config.toml
head_dim = 32
positions = "rope"
rope_fraction = 1.0
attn_scale = 0.177
max_grad_norm = 0.5
Each number is 128 + 24 x the weight over its row's rms, rounded and kept within 0 to 255. Layers, rows and columns count from 0. Numbers have three digits each. The size before them is the row's rms in percent of the matrix's.

# k: layer 3 attention key, 96x96, rms 0.0768, rows 64-95, columns 0-47
# q: layer 3 attention query, 96x96, rms 0.0867, rows 65-95, columns 0-47
# v: layer 3 attention value, 96x96, rms 0.0762, rows 64-95, columns 0-47
# o: layer 3 attention output (transposed), 96x96, rms 0.0782, rows 64-95, columns 0-47
# gate: layer 3 MLP gate, 256x96, rms 0.0884, rows 0-43, columns 0-47
# up: layer 3 MLP up, 256x96, rms 0.0886, rows 0-42, columns 0-47
# down: layer 3 MLP down (transposed), 256x96, rms 0.0837, rows 0-42, columns 0-47
k64 035:101163110145124087117129104126085103101150101147101137074133128097086122132123142134124139154102121144132106126131150106179055136084129122139117
q65 031:138118120124122125123094115124137105111123107094127155118129156113104112131098149136126103090086094127135149140137149163169083113137128148102086
k65 033:142159179105112137108090073111134101134117117086099147114107118119085123164098141101116125101102108088118161126145143117122086133111165157090081
q66 026:140081126081132132112156166148117188166115128167081093188098153137146132126179116149116154122139128134147093163097117159145160139140124132152106
k66 029:202111157120149150110128154128138148146150147154125126156104094170156113091150101107138129127175159120111110107127126112125150125153108132130119
q67 035:157145127138108121108081106122136107105147123116164156101122096096107112112089149109174126113080097124132130145140140128134080123106101164095128
k67 040:125128128112116159134124085119123070119124137121139150102142138112109124176069142103124130101097122133087136087128146101138102111094186130074139
q68 040:130140122129147100119138110149118160148139137142095151162093110107124145068166090131092123131171126111100133134138112166133143100176133121152131
k68 045:104097154116131118159147139132130157141135112155151106132110145159170142115128108137119153128187121125184151180127095119114163125157098134125090
q69 031:147163117170126136142112136134116209133138113126162122121127125132153174098151122109100116112146143159099143106152118142126103147140136134149168
k69 036:123109121101128102143147141120119158113154135156095093096123172091146141107157124150074143140125118145168138166138113119190142124118089126139110
q70 043:125135122187131120102187102145137142176158111127141136164116099129175089093118128101102118127142147121136116129138117140093176140155138123119139
k70 046:123085129096154116157111177133130134126169120153100144127122127128143109066136096129107111120183148127126134127113099139131133109137106107153136
q71 036:160116136097124199128077155110132123123122138145141129085108166130136146155155138113163121148129122118110174095121122078118099142137148137151172
k71 035:082146122110113169142176120125097130101144090118185117145131116115080115158119143131158146117109126107162128158149133108164072125101129136105149
q72 038:094081105115175135143169149139133118150145136163113124127108146130133131168126132126126125126146114093130104092116123114132174127119119090167170
k72 042:103118116131138152139152147139126112129143133144146118203143084163121105133074131152180129114143117098129125161102139125082159087145133130133152
q73 050:176133143099117117120103099109144143100127153169137115114111127126119139100128112168147079176117121117122158090118136136139068117133137146131113
k73 043:127142122132126159107152134123095141151114108122112098104153145136070137183123163131104141095097103171174147156133118125123130154141125148092150
q74 047:125123088112153157117156140138136136121137099116114139149138098116114115156112141094116126107125118115144100139149158163101154100124123145162158
k74 054:094111102142149151109151138127121112130134134101125107134163089119115124138079155097141161091097105133141066175144137148088170103150135133117135
q75 043:156125159136094124140081121121127105110128135152119132115124123150127141158126144114156100128129124128072137050145155097128093125122132122154121
k75 051:099114140118117134119141104134130103092123129133105150122129138085109124198058139149153138152079121117152140180144143124150067128084129138093139
q76 049:140096145156106133129123159103150102145101114142153132111142142171119101151154122099133134128127128162109124088125150083125109121166148120122107
k76 056:087140148125083156134140158122155124120136195171101121139092089133138108148135106139139114099117114144120138128101155118152096116119117121114113
q77 051:140116128168118155137126097114110111140166161106122087132123171114102107126174119148140112137153156149140149110122126150140116150132115108152095
k77 055:183094125109101086148114113131158139147116133131069147124096175107134150153150118129109141163135127133112158127108132132122106149108133127146161
q78 053:148159185115117131115130138108142123096141159125132140083098132128097139092108119152170141140088087121131105141101129090140086202128113142127114
k78 062:148121155128124135114105130109141116158175158131126139062084111132114136112163140111135114125127075123095147109141115109124112146134109151129127
q79 059:081122106115143126135168145154129136150130115126126146177124109126151133121132132111114129116141135131172108176150154165095129092116131132114147
k79 056:020127125134142138117115134141125113156110150117122111171123084139151108137130131118161121104162131141122115173113122159078171119163113123117117
q80 075:058104124145161099124133151153138148167105116155122179132153137145179182116162139125113150156137110102127122165130112121124130132145176119100132
k80 086:046107145140177127120139147140104117184116137097113113175139114133150133128170144120119126108165135137106128158150126140108142130161143123109118
q81 088:117088139121085147159107145103124126123100129138129102125146136167090104159125125139159126145100135156115145114138120094129130110132142136136095
k81 091:169119101115066112169158165118171143120113156126122114171116126132144147120086075136138138129121128129121133103125149145144099126093133138147115
q82 114:184103098150115179143157100101121107112142140103140072139143140124101084149132135121145103097120162128117149087121139160152154097121101113145106
k82 088:112129147099216122094136110141084100123099089116126131135171130117137112164155173127111140142140186139112133115130117124131138128140144107097132
q83 081:158126194112084127129089144110109145109134132135127109129079128165096132131115109146110151161122118190090149129157133063138131183132123141135134
k83 098:204124105105095121151157134130161139089110108137167131138156160124125133138100113132123144167103145111142130098109138133131118126083135125151139
q84 156:110085183129077142160113158102123132127108134129140117125117133166097110150123110137143152154095139174106142126146123083105107134112137142127126
k84 143:109124129138081133158127162110158139155146183121098113148074090137135146090111096125140122105137089137106143124146136127128112123132126152142103
q85 138:164108108142125184127155101123137098124150131081136085156124135104127077149123122122124094098144172124150135114135150171101136090103099107154128
k85 145:188098091130055107174162166117184147131122155140134122167107156131134143131104086116133154150103120116150121151104133155121117128102130140155146
q86 163:142147136101126111103104146103129099119157131086112113143090092178123122123108137143105162157153093023111117154134124124096113165127102094119141
k86 164:167131149124142128143114193128134155080174116100129119122128048119143113076102135129100200175101172126138137154093116137096124130134111125158136
q87 172:101130139118102131102109127148185130167121084073120148156125142152125129160132150126150132166158106128194126126142166167136104095137140136152143
k87 162:125122139102116100111118137155177127103180152163150125145183125149108102187106144102136132161146106146142174161161138137128136147138102128119112
q88 174:117132121165127145144168101119155107113154126150157149168132133137151130107141123118124127130078116125115174127103078114143145144118111144098132
k88 158:156126126143178134134180074068180124096142126134128142126090139162108149145106153140132092152136160136153088149069117127116149121132126124113128
q89 182:134101101144140124099110175095107100146120127135136174165174114149168139141146136157113135124118129139162131126148153100203149137130160174117156
k89 160:145146104112162137173082148082112157151135121153115146153099119139140093191110142098147113142095086136147132128172133115138113136126129139155139
q90 171:118171133106115138131132135142152118113122104136094090140102129132123139108123132137139115132153127138129160171109105077129138171117153107145149
k90 176:113144123126068084136118154122169136103147128116128119139149174124122139135115131142130137064173187124135133109098143137141125141112129127116126
q91 183:137141110129144105115100106108145166103095113146132131156134133103106145138112165150095143137126085124103128108122173162127129128078079125138107
k91 170:078101122128115139113106125074150170091124160131109141155158102137148093069136209168099108121153124132127121089127144121114138127139127136141118
q92 182:129161116075127138146119116113161112112104130137118139157139121104102137124118118103139154102118127125140128097098103135121132144121152175127148
k92 159:123121135120081148091158108029134069110123117116113139151110164087107108141128147105103136142085174142126143132158129111133103132149132128120098
q93 186:117130113127128151160102151114150115141121144150185149115127159109153084110126171119166108144145135109138118148150130108136107192106162090113150
k93 161:117115122077114108158137141107122119178107120147146127147160170097120113149113163133127143166115084118141146148136117120126141122094127138128132
q94 170:122143090129116159142153119138120143126100120123128131102112145128165117122102157115107178118119162064133157149137128163121187152149141077111133
k94 164:150124131112103132090171133230142148120103154145114120099056125145125128171114220132099120116096155124138144114141119110123127136127150137124123
q95 188:154123144117124088105119106104142132117147141072115156127112139105106154135140153079122134128144106164097147140082104119100130086113190099107103
k95 186:110133133125178097091170132102174128101129176159122149140073138135138180131139129137107174096146134136091166139109144130089110139130141151143142
v64 135:121097122092103152128141122129095122144108072109129145123114134105121090134103153101095110141077148125140113145152085116128076126124108101133108
o64 108:082112119171099105116134137146122139187128094123156142138136104136129118126102100122123113163130156121090132169117117130096154128115142114136111
v65 103:146088144119135128150130160121084136114132118143142158119135142092128131182131126095084164144137117143098109111100144083121143105126126120080143
o65 104:134092153158110107164154166130097144130136145132138149136122137089096141191135090082087159117176111143088108142125140102133129127125126111095121
v66 104:135144203114117128135122104119122119141115105144090114136150154164168111165137130180130176147121147135119107113132139142114143067103132116156098
o66 095:145143199110090129113111075119159139121117111133092113129128137165178108192145144172154173149141161117109124110134135140103106133125111105133084
v67 095:116149159126126165160143147132137124108152145117092121121127143182183095125128131149129112107147140111091151108149055122130133141113119126118073
o67 104:178121158089108162156136127143126111073132138127114144095125160154161089141153144145142145060119157088114130124141075133137112103102138099129122
v68 109:127104141150138140126139131129162109108116116165151112117131115079085117107132126141145148117154136135133144116082155111164198115157081107099167
o68 106:151111130075149141138149142084134114072104118127146133101111127078113114121131137133093167118136143117137142113115124124175153129147080115111175
v69 097:119106099103131125113104129133147124130120136091151135114122124131140134151135109138107149107123129148138096140156147074116151125033156105158127
o69 092:133147134127150120109106137165142131154116146067140152104106116131118147115155103105085158092092116155122089157153149087114123122032119110151140
v70 107:125145109151147144176126162119111095138138108138145116126143114105139181147120152124087118154115163108154188146161157064158128099105132171085094
o70 098:129156107202138136152133154128131106107145106125140088146175116124126176145127168144074147138138180106131166149160149099137133111092148173117099
v71 101:086141106122131111141129121116121145107121116204132081128106125105095117131147113107113149120110151113134074112171107121103100112158123155131130
o71 100:103113114113119103169111130136129136102145092154152111127105111105097120117149134106128122184117165112088073136187119153110123144160129143141121
v72 097:145115119124138108163138146120125111118114110159071109079123108141159141115134157139121128101140111176118110144128142160137120131086115123160098
o72 098:178107118114140124166128148119138095098107117162078132073125078153164135076137183112104128109146125161131097144119137135140129136081101106129097
v73 118:117111084163130082168133107138173172136142135104158090147167137133132113093126124139122135130159104096120094094102106120096123156144163131112149
o73 120:168111090073131093129119101143155146087135152113141110146135137111127107105112155131123157131117099105128111094123108138111106149131155124111136
v74 097:124121131145128131129120162122116170119111143107138105078133122142107156144123132104123146123158108104147151114098125072096125107111098142116125
o74 100:164115132101133111127150154108126127094095135114119096086102135133128142140105127156123126162162101104166127080134123086068123112122104148136144
v75 104:136120142137139099144131133135140146147150116142111160113153132154143130088078142125138114117164122136092111136098158086140150081160149145172158
o75 104:172136158111127143107136140126133116107122128163121146105129125130137120121067171100114125114127127131102103128114143104132140074157131126143139
v76 107:134139170169132127129162083122097123122103147088131129125122103098138127130100120113102128132101113138128154119142121135136103108088125127107204
o76 114:091115143203110141142141103127111134139113144129138123117152092096160141150089101135115130141130121134111150123128129136139110101099132123126155
v77 109:137096154132115128127086125126132123128145190146160111134126127122164123124157150121120118111128138121164117086126129156143105049088112154140117
o77 102:103107148072142116123097135108123120119160186159132141150100128092141131151164148107115144127092146115163139089100123160136124054101120149126084
v78 108:103118088120145109121099134115158173132120154120120116120164138143134137133104093155080105114152171111093093127108103173123130094117121129152188
o78 105:115129098084102122100087119135129129072125148131118115121140150133123133138108076154082110092115173137124120128115100147123113083127104128142159
v79 110:134117098143154165121132122131107130134152132147112095134121138125142113125098135136117107153137137176095183154150158180132144114134109118098079
o79 098:176127098116184146116108150104137140126130144138138104126121143151109111113115148130109096151137153170100171166130143166125109096128105130106092
v80 101:130137120097121187108127112117138115121083126088084154114129146107126094143116124092095135147120097118142186131139141073102097049143154124098154
o80 110:075132129202151131121124131126129144148097104126099128113145139127123117135125081122128121141172095122139158142159132099085136087133128101100138
v81 097:134107110133151150117103104148164113158129081097116148078108133122109083116103138102155137110098134126119129103139129133124119140082104130099150
o81 112:076116126169182144116108094160169103199125117086118147080118114123112090109114115090135127155124116118109136123143127122126139119079106146113128
v82 105:139172086142109129151109103145133121144121124117070104143126134142153071107111150113112164145080130160072142136129174112090104146152138125100111
o82 110:140138078193097123177116111170143137175133112128079126157143134140155084128128134111133164151104129143128142138125132096098113148143144129091128
v83 108:131140113095134125109129115128113083158101157130164143112162105131145145135169130154131165139080134103112152086136141126084129147101122165135116
o83 112:083137113167132120122125116152122124202090159123150142131139119139136126136168100147163159117115147110107137121121140137116160182110121151141116
v84 122:144156167124129152125126125122118080137122135149109155099118113073105105178096137126071136121091103100105134165130130127119141152150104150141122
o84 108:108141144176129162149106144139157129184140144148118132120128116124111132155093115138110113125142125117098128181125128135127177147146118141135106
v85 110:138122115123127124137135119127116155108167128142118167163150129172098132121141116155089131118159126128114102103101103154101135089140137137083106
o85 116:192156124071131139123164124114094146068146121135107144133118127134098119127133124136075151090121112133128120103132109156112097096128116129099100
v86 100:138118144073134134122122114124106154144141125115190098150093114112140112123115137080116138103132132139107142115129095088116182111121124147151112
o86 094:132092127108097127121090101124105172118139113113192101144092167126154098140126138086110145116151128140095137146143099091127161129112125120160114
v87 107:118109130141136128168102101131156090128129086126169115164120126180147151151140128149166128107109126125129117146123078100115134064167093130116104
o87 111:076108123173163122159119098123145096151139084129160103187122129177137158180137131138168128095102133139103129140116105096119131069157107131111103
v88 105:118134114093125134137142154130128129138130136091109121121133120083102162135159144149125125124119155118132096147182084137147116128158157128174143
o88 105:090145118197126114125126155109147136184152144108097126137143120122127149136164136141158131129133167130132113142166084137128139148128160130151124
v89 099:101092065143125131150107104144094086139168135145141162100103141114089112141110131120158150133129162164119175065130129124075075107127093112184157
o89 108:081112108174132132141102115146131102198172133129134157096139117120103125160113158113183132160126156143114146052152140127102116126133089089146149
v90 117:117123125151105122081124125127080070131143169127082093129111136130136099149111133149143122163067127120137100153135095081146119120123160171067165
o90 124:069138130204074103101094149124111117152161151145108100155120119142144111128119122133140130153110146111110089149126119105144152139113134140081146
v91 108:089090186124131140140100125135143152144156080138129145092100111136109141126113136131124154133091127119154130086109097153180118112135156105097126
o91 104:107099173162157141109103123131128140180164084156132150095113108129106142142116109129151165146099122118140124084100117152166147111104167125107172
v92 106:147123138104151141135091160129120093112104155111115134132110134087174115153096146122155172112112127197127138147147046147134108136169131113118114
o92 103:139137146160136099150091155121159100162112129109125141129135137108142153116090151122168158126143119191083126144130097159120146154166160133119103
v93 110:138133115124122112135140113127144120128140118143135118129127112141206143118073128142126159131152120132143127157151150139130141098129125117107224
o93 104:168138105137132115112134121139132134119122140139133120124099105121199157149061114111127169158138124116150141162162121138131108113116120126115166
v94 109:146093078119125155123100148124116116136146123164162158124133115162165151108148130135133112127180133094112133155087129166104132091139139127119122
o94 109:187111112074131139103098158111118097090137138155147153109141137149154137129153109120100116119163116108144140149107129140113086093147134124118123
v95 105:140100114125136118158155155123100143124136096121053126124114135134132129137155159055142123107114136158159111120138118149113126138084105164120158
o95 102:088107136173131100114142149116085139136146112117083111119126123142104136162144170087174120107145153172148108129127123171111141146105099147137159
gate0 102:152125154103107101174157110108161132137170072127147099149154112085175160136144114102116118140144110134132127147190127168125131113078099122126119
up0 097:159117124114103128138106136150099112113100162162108129156095127120089123141119112136093170139113139155122165137130109141144112124151154123150112
down0 095:135160126090184144136143116098126096126132092131098149147143089122119141106130168165128110148143090150160135129133094141123107151153093118116129
gate1 100:124126124121116139110137110140125123121143140140105209123123140160138102114144122110135170134115136094118145106110147128129107129099136108148094
up1 093:152149101136113121120140083112115146154133129154138185123148134118136086133125118160170122093146160152082156152133145115163084126110114144131116
down1 099:149110127146123145147061131167125142113149159153107142158116102144120139135166156110096150135101149180155143116092121132111133153145158148146144
gate2 101:132140176123103121114144146148096117146113146119137092137114131077127104121105148082139100141139094134091149140138096107120124144096160179142088
up2 095:149155169140088173132157113104138129095125149176133122115159109130128135141090114124098138129138134155164088154152159105153144145138125164129161
down2 098:100133175139036099135124155153105110167152126089149138140122126065083082136125154119161143106103085119130137108126145147136098150128131100149109
gate3 094:133116123081131077130103146127118149113142134143169161146107145138151072168126138128112099113097149105118153089135114121109088132092137099157119
up3 091:112132105115122127168130132111161076142129152121094081153179122090156101107146144115121139176120114097105103118097104098153167091129117142145114
down3 086:149096128123133093116170112147180073142116161152141105108123143130142181143123132120137132100161150127135134123145158118163148135161161122110148
gate4 095:127160121100121107151147132126132146091172113150125130146090144116112143111104141112141165135134158135122167145130165098154147132157154117201163
up4 102:187096139130123132176111123109150128151124133152135150119142083144125124182106126135117090123089127134142125117121155165100131126134124113108134
down4 108:164106123141096144120113124070103135130119161127125107126077143154135138091128136133151147133120153138176139111169154174118151171129083136114129
gate5 100:118167115148098128114147173135136131152173107156085112151136131072125071118136137134117126095121143164108176171148109127106132119131104161120170
up5 091:181087104150130138113153139111124090134140125088078103149113146094116109153153128178115157077121127142128157140150135096107152116118142154155159
down5 091:098139129170186131100122081140109142122132084138124115140140122149102142116154086135144132173102122135098094113161116131149167115113172112163089
gate6 101:130146105102150118117116140124166135138104146111163177117166097126094128145119148111125180124107177134143133138102109143128123147115126145116166
up6 096:136131115144127094127103117140140140106088120159148096075113133155114137079131149132108133121148134155143144125102123093149108153142163166129145
down6 099:136140112131149097138123092108110130135145060097150070113120138117098160147132121179137120152107111105145102173146119135132111105106120113108130
gate7 103:162118131134138171169129109130142104069150145131129138117132121181133088131153073105149117116104121144086134114170190086121101117106139145150143
up7 098:184147152157125139150143143125120066140084109137144125126161109152117091125115130157091115133144130182141151135120152147138159132116154111157166
down7 098:099145089106110143089116165105137121144110110159154139108138182127137070107099147118122077108129147141113128128138129150151141168110125138121153
gate8 103:151130105127094151125149124128104121129108111179095111146130110108144160105118133097105138127149143104146158092159101129204113151116139147136127
up8 099:158102114114148083133114091090118123168118124165125129097142100128158111112153076121107151150131146127109143096175105148119116120129131119115131
down8 098:139094130138129139122091099108144112125121132111143096145118143188146132121123177125138123106169143098122115136112125102102107093157108107158149
gate9 093:082107157147100121113123128143118129109142104116108156111121125081125113123118151130118126135135113143138144144179126061171127157134127138136127
up9 092:111139108124147100103095135147133151208112166177134115137126104063158110117143185131098125109131151132133132140143123129093141132120128114134170
down9 094:130124089096158118157142146138133106167132122080138182135107143169092106123119093114110136106126117108122142138089104119094124099114152129149130
gate10 102:137131135120124144095159119118105109115119092139113176132104115134137101183135138115146123107135201103102120162129129103136164156091151171135143
up10 097:133131146091114088176160087122119141142097193124124155123125094148107109134120115149156115121128125148159118154125116152152165149115150093155155
down10 101:078146101101096095127120148127121174122134160089114106137144116140093111119137122131102130124146105107121155102146107168147121173146112169114115
gate11 110:165126101102115107094101143118142161141127085124143123129140068132088087139083089125166117126099118140103147127100154092094123141141147141119116
up11 108:154082178164120166145156071104107111116104124099117114114069137135109136127113134147116157146117139124146126097137122172175125098127123116119147
down11 105:165180146096109147155109123112073104135092095140125101122155118150130114084152138169153136163120136138138194125111110147112123165171155117088119
gate12 105:161108083143123100159120121138182148089178131102084161112105110098103112134122176107137134134131133094119125079148151134156131137130101107122096
up12 111:083102106112145121140174116142132151111095146156116113115102125101118117130107147172099136097129145137139106101181133109163088151127111109156148
down12 102:139117106108102160181138130156109153115175135149110125121130112139163095125134119167111080154124117126114132101169155085144128162105152132128167
gate13 094:126174154119087108137135115086102107098124132106167095142133131115079139099115111084175150125110113114117134110122143108106132109110192102130115
up13 100:146139115127140073129101142169119119135162166167103145155148103130075122114111100165111123133121105112098173153106101109132085130108118102132107
down13 104:151138157135120124116143133107127129151087078141166127122163118147169177091134139143189150119127114128135129117106164115166103100164158114129105
gate14 100:134125096174097159129158115118130131132125144090119150155115141164117097093113098097163149153127132135146130158113128130137142122145177159111137
up14 096:172080160106125137106113096120095127142105134119118104100103112120129096151135087068139123102112100097084138105128119076118113146131107126107156
down14 098:136172129168127117102180116127139113099129096137149133185116122181154152095092171157132129137148110143154129142139128121105118109151107116154084
gate15 095:140144159137120133125106132089122116115113102056121115092129100165142122159140131127178115106147087103125120116080129151107149134131094149132137
up15 096:148122124158108127129094138099192106149137144135087097116131113126099136136114145127120127149124124127169135133083135127102164125101159140187119
down15 100:109137162142131120103155123147076115135109114096142162117116117065126100145132164082124109075110129118109183149113096129169133091115130123109162
gate16 101:142139154126178140126109157135106063156151148146126104123134122160119157150102127113149099115132122158126105084116167154132140134134158133156141
up16 097:146095143104134104126152160110131149109167122116127109155104165130148156172141154071152110108110088063079105133132113132121132154138128116104149
down16 101:090133088158191148155154140110176149108076098115129170121139147120106117097079122133094145130144170080130099105126141131134094165133141134075143
gate17 101:115127122075121102132142142107119118094149143088144123150125142143157118167102160118132094136076134159095148145146121118158119156160124090184102
up17 104:140113096109179154124117160177117082155109124101158157096149170156141156144110161134147129119120141155162107133150118141063163128125133127138148
down17 104:135132098121156123145132135140120101158093141111118134119144113131116126058165105150132120149179110143127107107093147104129127135120135121094112
gate18 092:113124090072134145150148121100166157116124126127145161087167122124124115116117149069130153115121117112098131148161165123153171110109138107127148
up18 096:105102154145094101116077119122094102102121122089141133134088148121120117113131127167110115094141118180113159098089115125154139154117108124123140
down18 095:148102088100148138135133126139148125172102099124114149124149120143140147101159144107151129149120090102107104142135130136137095150128144128121107
gate19 079:144132106156125183123080155060093117104132145160101130165141135116121115166158149131115136147113148127127091120156089102115140140116101128126101
up19 084:154172129167084135151143150130103134109141136174134142127192154114122147143086124116113098139136157094137134090106122109130116163116131131115115
down19 086:113128139102139154111073106080104082094153120116147131144130123155135075139112180165106110128096166128166124113178118130123115159149086105125146
gate20 103:145106117095113151116112144148130137115115096111126094137090126142094174102115115155124128124109123145092136094136130124140137137161148125156103
up20 095:135103109096138120090165182103156150123094123123130134098123146135087184116134128146156144137127128173148112091147135127151117171109141094130108
down20 092:096141099115108114134150176158103128096132132116142095181135136113126166116112147114126139097125163105098120170172193143128126111118146054151103
gate21 100:143181124144141155127193113127151133137118157176146133099088156126109144145147148117135123106099126125097140146121108131104087105128185146118154
up21 096:130135119135122137191172146116133137145110154104114111131158138160078163133096111119159152128107150133119145151115155103136161114128119121098131
down21 090:147158131114150152077143114136141130128097125158132145096082164134144176138118142125115127065120162158131126098126150111114110077102153148116116
gate22 094:162148108129083098144161115102135136113145106178125079092140102123152120131087130120108124132158118102120172106107117083143098114103080102134128
up22 106:185135117172117138129125160132133163148149127126118125123102150143125170063174122142130154124096181134132112132109138095152134147166112119175134
down22 107:139081192103112150124142153173141103148128181118145131125106129137095114103110126126074113098129151122126139146110115140088101131135128125149152
gate23 106:129142113149085132101140089085132105150144134099109108188136143157128109137102147096130108164119103077141167142125097122114149117111116166169117
up23 095:171091119108132144176093110143100111139134100145127141129113120103158130127130132133127098095146130116134141106120137147137085104151137145102117
down23 102:137106155144103101160107114075119103068170095139153102124092139108143141122160130133160128132151124150164159164130080150136131120138094137122136
gate24 099:141105099122123123138121122137115104150116165121119140156126117108123152140119130124159121141105112117177179085095137119140083147083121138131144
up24 100:074124138099134156130106138127143111127128114139133168131136158181105112086134092132108139153108130165159096128075126103169115129118130162100109
down24 094:149152163114100126125079175171117117100140109141165111122155150119154127167146112103144140138116130167110130132140123144179075131130125111159098
gate25 096:110115108133107118115159137118117189159155150126127159117130082112087120149118109108157095126146139146082153141107131114144116141111162148089108
up25 097:143125116117173157155154145145113155139191064157106137080125114147151145143143158132143116102116113126140146115133100134098130141120120151107115
down25 100:111132139140185142104126092136122091113102141089165125131121160133119126127137157197101129121147094108155154139124063133107127154083158134098173
gate26 104:140142138118113136150142121100136153143122172124177129160141156155107119118090147141138133127100171173083138129141120102110106129065091110086107
up26 116:133117122172169112142102181139104149158083121139096164151113177132131092135143135155141154147130153134109115137142150128162156115128114149096096
down26 113:151122096135156151145104130127116145140126117179135132145103144179116135150109137151122115141092127123077166127119148136120220126137123134105124
gate27 095:104133135113116106103082148110112093119166166177153146135147175143108105128147088121129107114133136146127146085113100106134143122158151155125157
up27 088:119110139186165070120109173165138134125101143134130147114131146147097085158137126126159174126144175129167128111104102099120144124113103136128124
down27 092:133109134100115135118106130119147102173113162099107127115069121096163132163152121113139136160140161122111104147171121154066128124130136123142130
gate28 105:153138173143101131110164115085132091087119152138150156107108138165093123105114098105146120142126163106123151114120129102152120144109137148109129
up28 106:123139095111117130112137137139101102140106127119127147125157143089151070080157153122104126075138165100134111113130105146150147137171156115128140
down28 106:150135121147146167145090124171134194160107113124131102149120138119168067156105152110135114114090093136129101123133114149125150139129111093135136
gate29 097:132155096111105113147161124111130105140126133120137117128138047101150072180088155134128095124097085149113124095142108137117162099163131108162153
up29 100:145161125133136118131132112116120127146146140127122152129144139101185123115121085137133132071095091133168132167119134087123183118103146124145123
down29 104:136147111150099083141106121113139129125161141195111124114149146143114124140144103123157131115170140154128094128080120152103082103130132096155143
gate30 106:128136129112138092122117093118125107116119061141176117101141135159113125129117122146128162114113082164122123148133079126153140156118132126178114
up30 099:121168098106099126093152131103143134129152076152106172180161140118135165147155132107152101119125100106160174125090165124148142137117126103125074
down30 102:157122141109145114142136131128166127070152115084113136069131074121199165129128106134120131136072129130130134113121115140152130147139124125131148
gate31 106:149118126108137126112102119144136097141181120114114122140153111125138163121153106139094142126141131140103157118118137108119125199087204090147103
up31 097:156112113136129150107126118130126159092093127167136130142127126102152125136116162146144166110135081124132153155123106110165186168132127099127119
down31 098:115151183146104130166141095115175145100086078122133134127095135122129150143157126139126132124127127164143093144118144136153138077123133135157125
gate32 101:172106153133106136136102137131113160128153109117134147077126137129120165076121132139108121092123167124147120102174103108114146145120113153104085
up32 104:173100116131081149112107114129163165113104122127165112139148103119110148055138097120117132162143156136142118100112148113172105119136130167107153
down32 108:104114126108122108141150115162112104108161157137140119198131149141115136133128170172090111135137121160132147143104124075089161131116128099128117
gate33 105:142132137111146143163088145124116142144136095131145144132065129181113135120092077180123104138113128139116135116123184110159111105107101158126130
up33 108:168138109132129142130138129152140114162104091090145117109084176108131146146140126153142132130105144103140139088143152136154128103144127173123148
down33 108:102109127132135157180125102095133111139089118127128088106112141136130185148148116165106101167096154138157115122101138120136159129203111106107138
gate34 099:134112114120125145141147156101131144107153114139134175105090149132085185151103129104107104102125112089110091120148077134145128117089090116135124
up34 103:137124147142070083132141139135124134108133152142140137146123139096104133120133155159132140161111152164099158133131096155125117158152150130107137
down34 101:076098146121111125118148151090104109153075155109122100130156135095109116163153134152120144117081117122137086107149119112178147154103131124131124
gate35 101:116099139139137154135110113132088070106131117116120136144163134110108143122123135059160145117115163129139131161106167107102128097136134091130112
up35 100:148131115171128140079120159130119139103101111107139137125150125103144118148138108165090166100077153151120121125122157125099143132131149155144112
down35 107:138125032111098157158127105127140137129124141146082132128124142149134127147146116122154098127139087112101068125120142132151137139151122103132119
gate36 100:147147106123128123156132137126109128126098135160145112186144139128126104176115134124095107115137115113105158092116120128144091156100114137126082
up36 096:138088158135158078090129154147148147121166108129142141151118093123134119133123157126102110109119125098108104149087117151124142155081090116129093
down36 102:136135137113106103102118123123114098148130111130120132107129148129121123094142124115144103143143133174152116116189104181130130131096094143114131
gate37 095:160183148122129113143109094048104120134105142172149133126141064095086120127084106170125164115096137160128140119130113158111135151117133120176154
up37 109:094143150140172107117117152129129164149119121118144121094151137114170106132096110142089175119112104100133147133139151121123105101137149155120147
down37 108:114128138129142074071103167171134148113145117163122081131112133112144147120161175124131148142158120122134119116145119150123137077109144128110115
gate38 095:137117099074117112118149134130121113143117129138071117153088144138113145109131111116091178061107129129128137122159117110133116128105124132130093
up38 088:087138120147130148125156068159111122144137150095115128154156108125132112132118134149137150128140155103131092114137146152132165151153131113118110
down38 090:189078118129078120115099162096133101128107134141107117166127142150134135139131101106080107121112104133144154143116115106126111134134146146108096
gate39 104:133170147135107093116128121123143116123107117180174118126160130109153117151094168101131141112112107093158129148113078147137138081107139115145150
up39 108:095118092075120154162119120136112145133122137114151161125087090114128130140107137129171135112117097129122152120094116153092097110107142141126104
down39 110:143140148162125131091115153139149143100068135114141096125139101135168147106132118149134081108120138166115167125150110108142096130059171134111125
gate40 105:133169092181114147094124133131140162113140116191125113129143148128140121150131118140142132137102141158150161129105144116113092144118073130124130
up40 118:146123116108120096140102133120134111100122156137120098105115147148088131153132130131162162158164109159108142135116085135133130123124151162133166
down40 109:119117144119154105159142175145115112094128125097096152120097093123106135123170127095125169119107164125135076143109082148115125124130118136131121
gate41 106:114152064163140122131132108130109150100146126103112119130094118130131148154135144118159180128106100141108157110111163136114164175117149107133118
up41 099:120105151147158128100119083115093157163113139133113143150168146100129164116130100113150166130152189149137111162132132112135120159139136146101050
down41 096:207102116141105134157120148156131136123107149097124140152119096133136152169138149153089172106124099133140130104145132091097143117105119100146150
gate42 103:160122155092098118157090122123111101136119126123093127153096159153152137152117117080072067102123091118102116138122183117144148123141147149074125
up42 100:115121133130115143114086145096139147144152138089145144165130100106163086147117101113094127125138119133152107138139158132135099127087192181107129
down42 099:124154133092138130112123119113090096121121154111149073158118145177184107135144153072125096125155142117140127164124191128152144131080142131142137
gate43 102:131144168148124140109125125130119118133170139117111139128092110127139147145092145081154099106114089115105093132123147142103130149121118204119106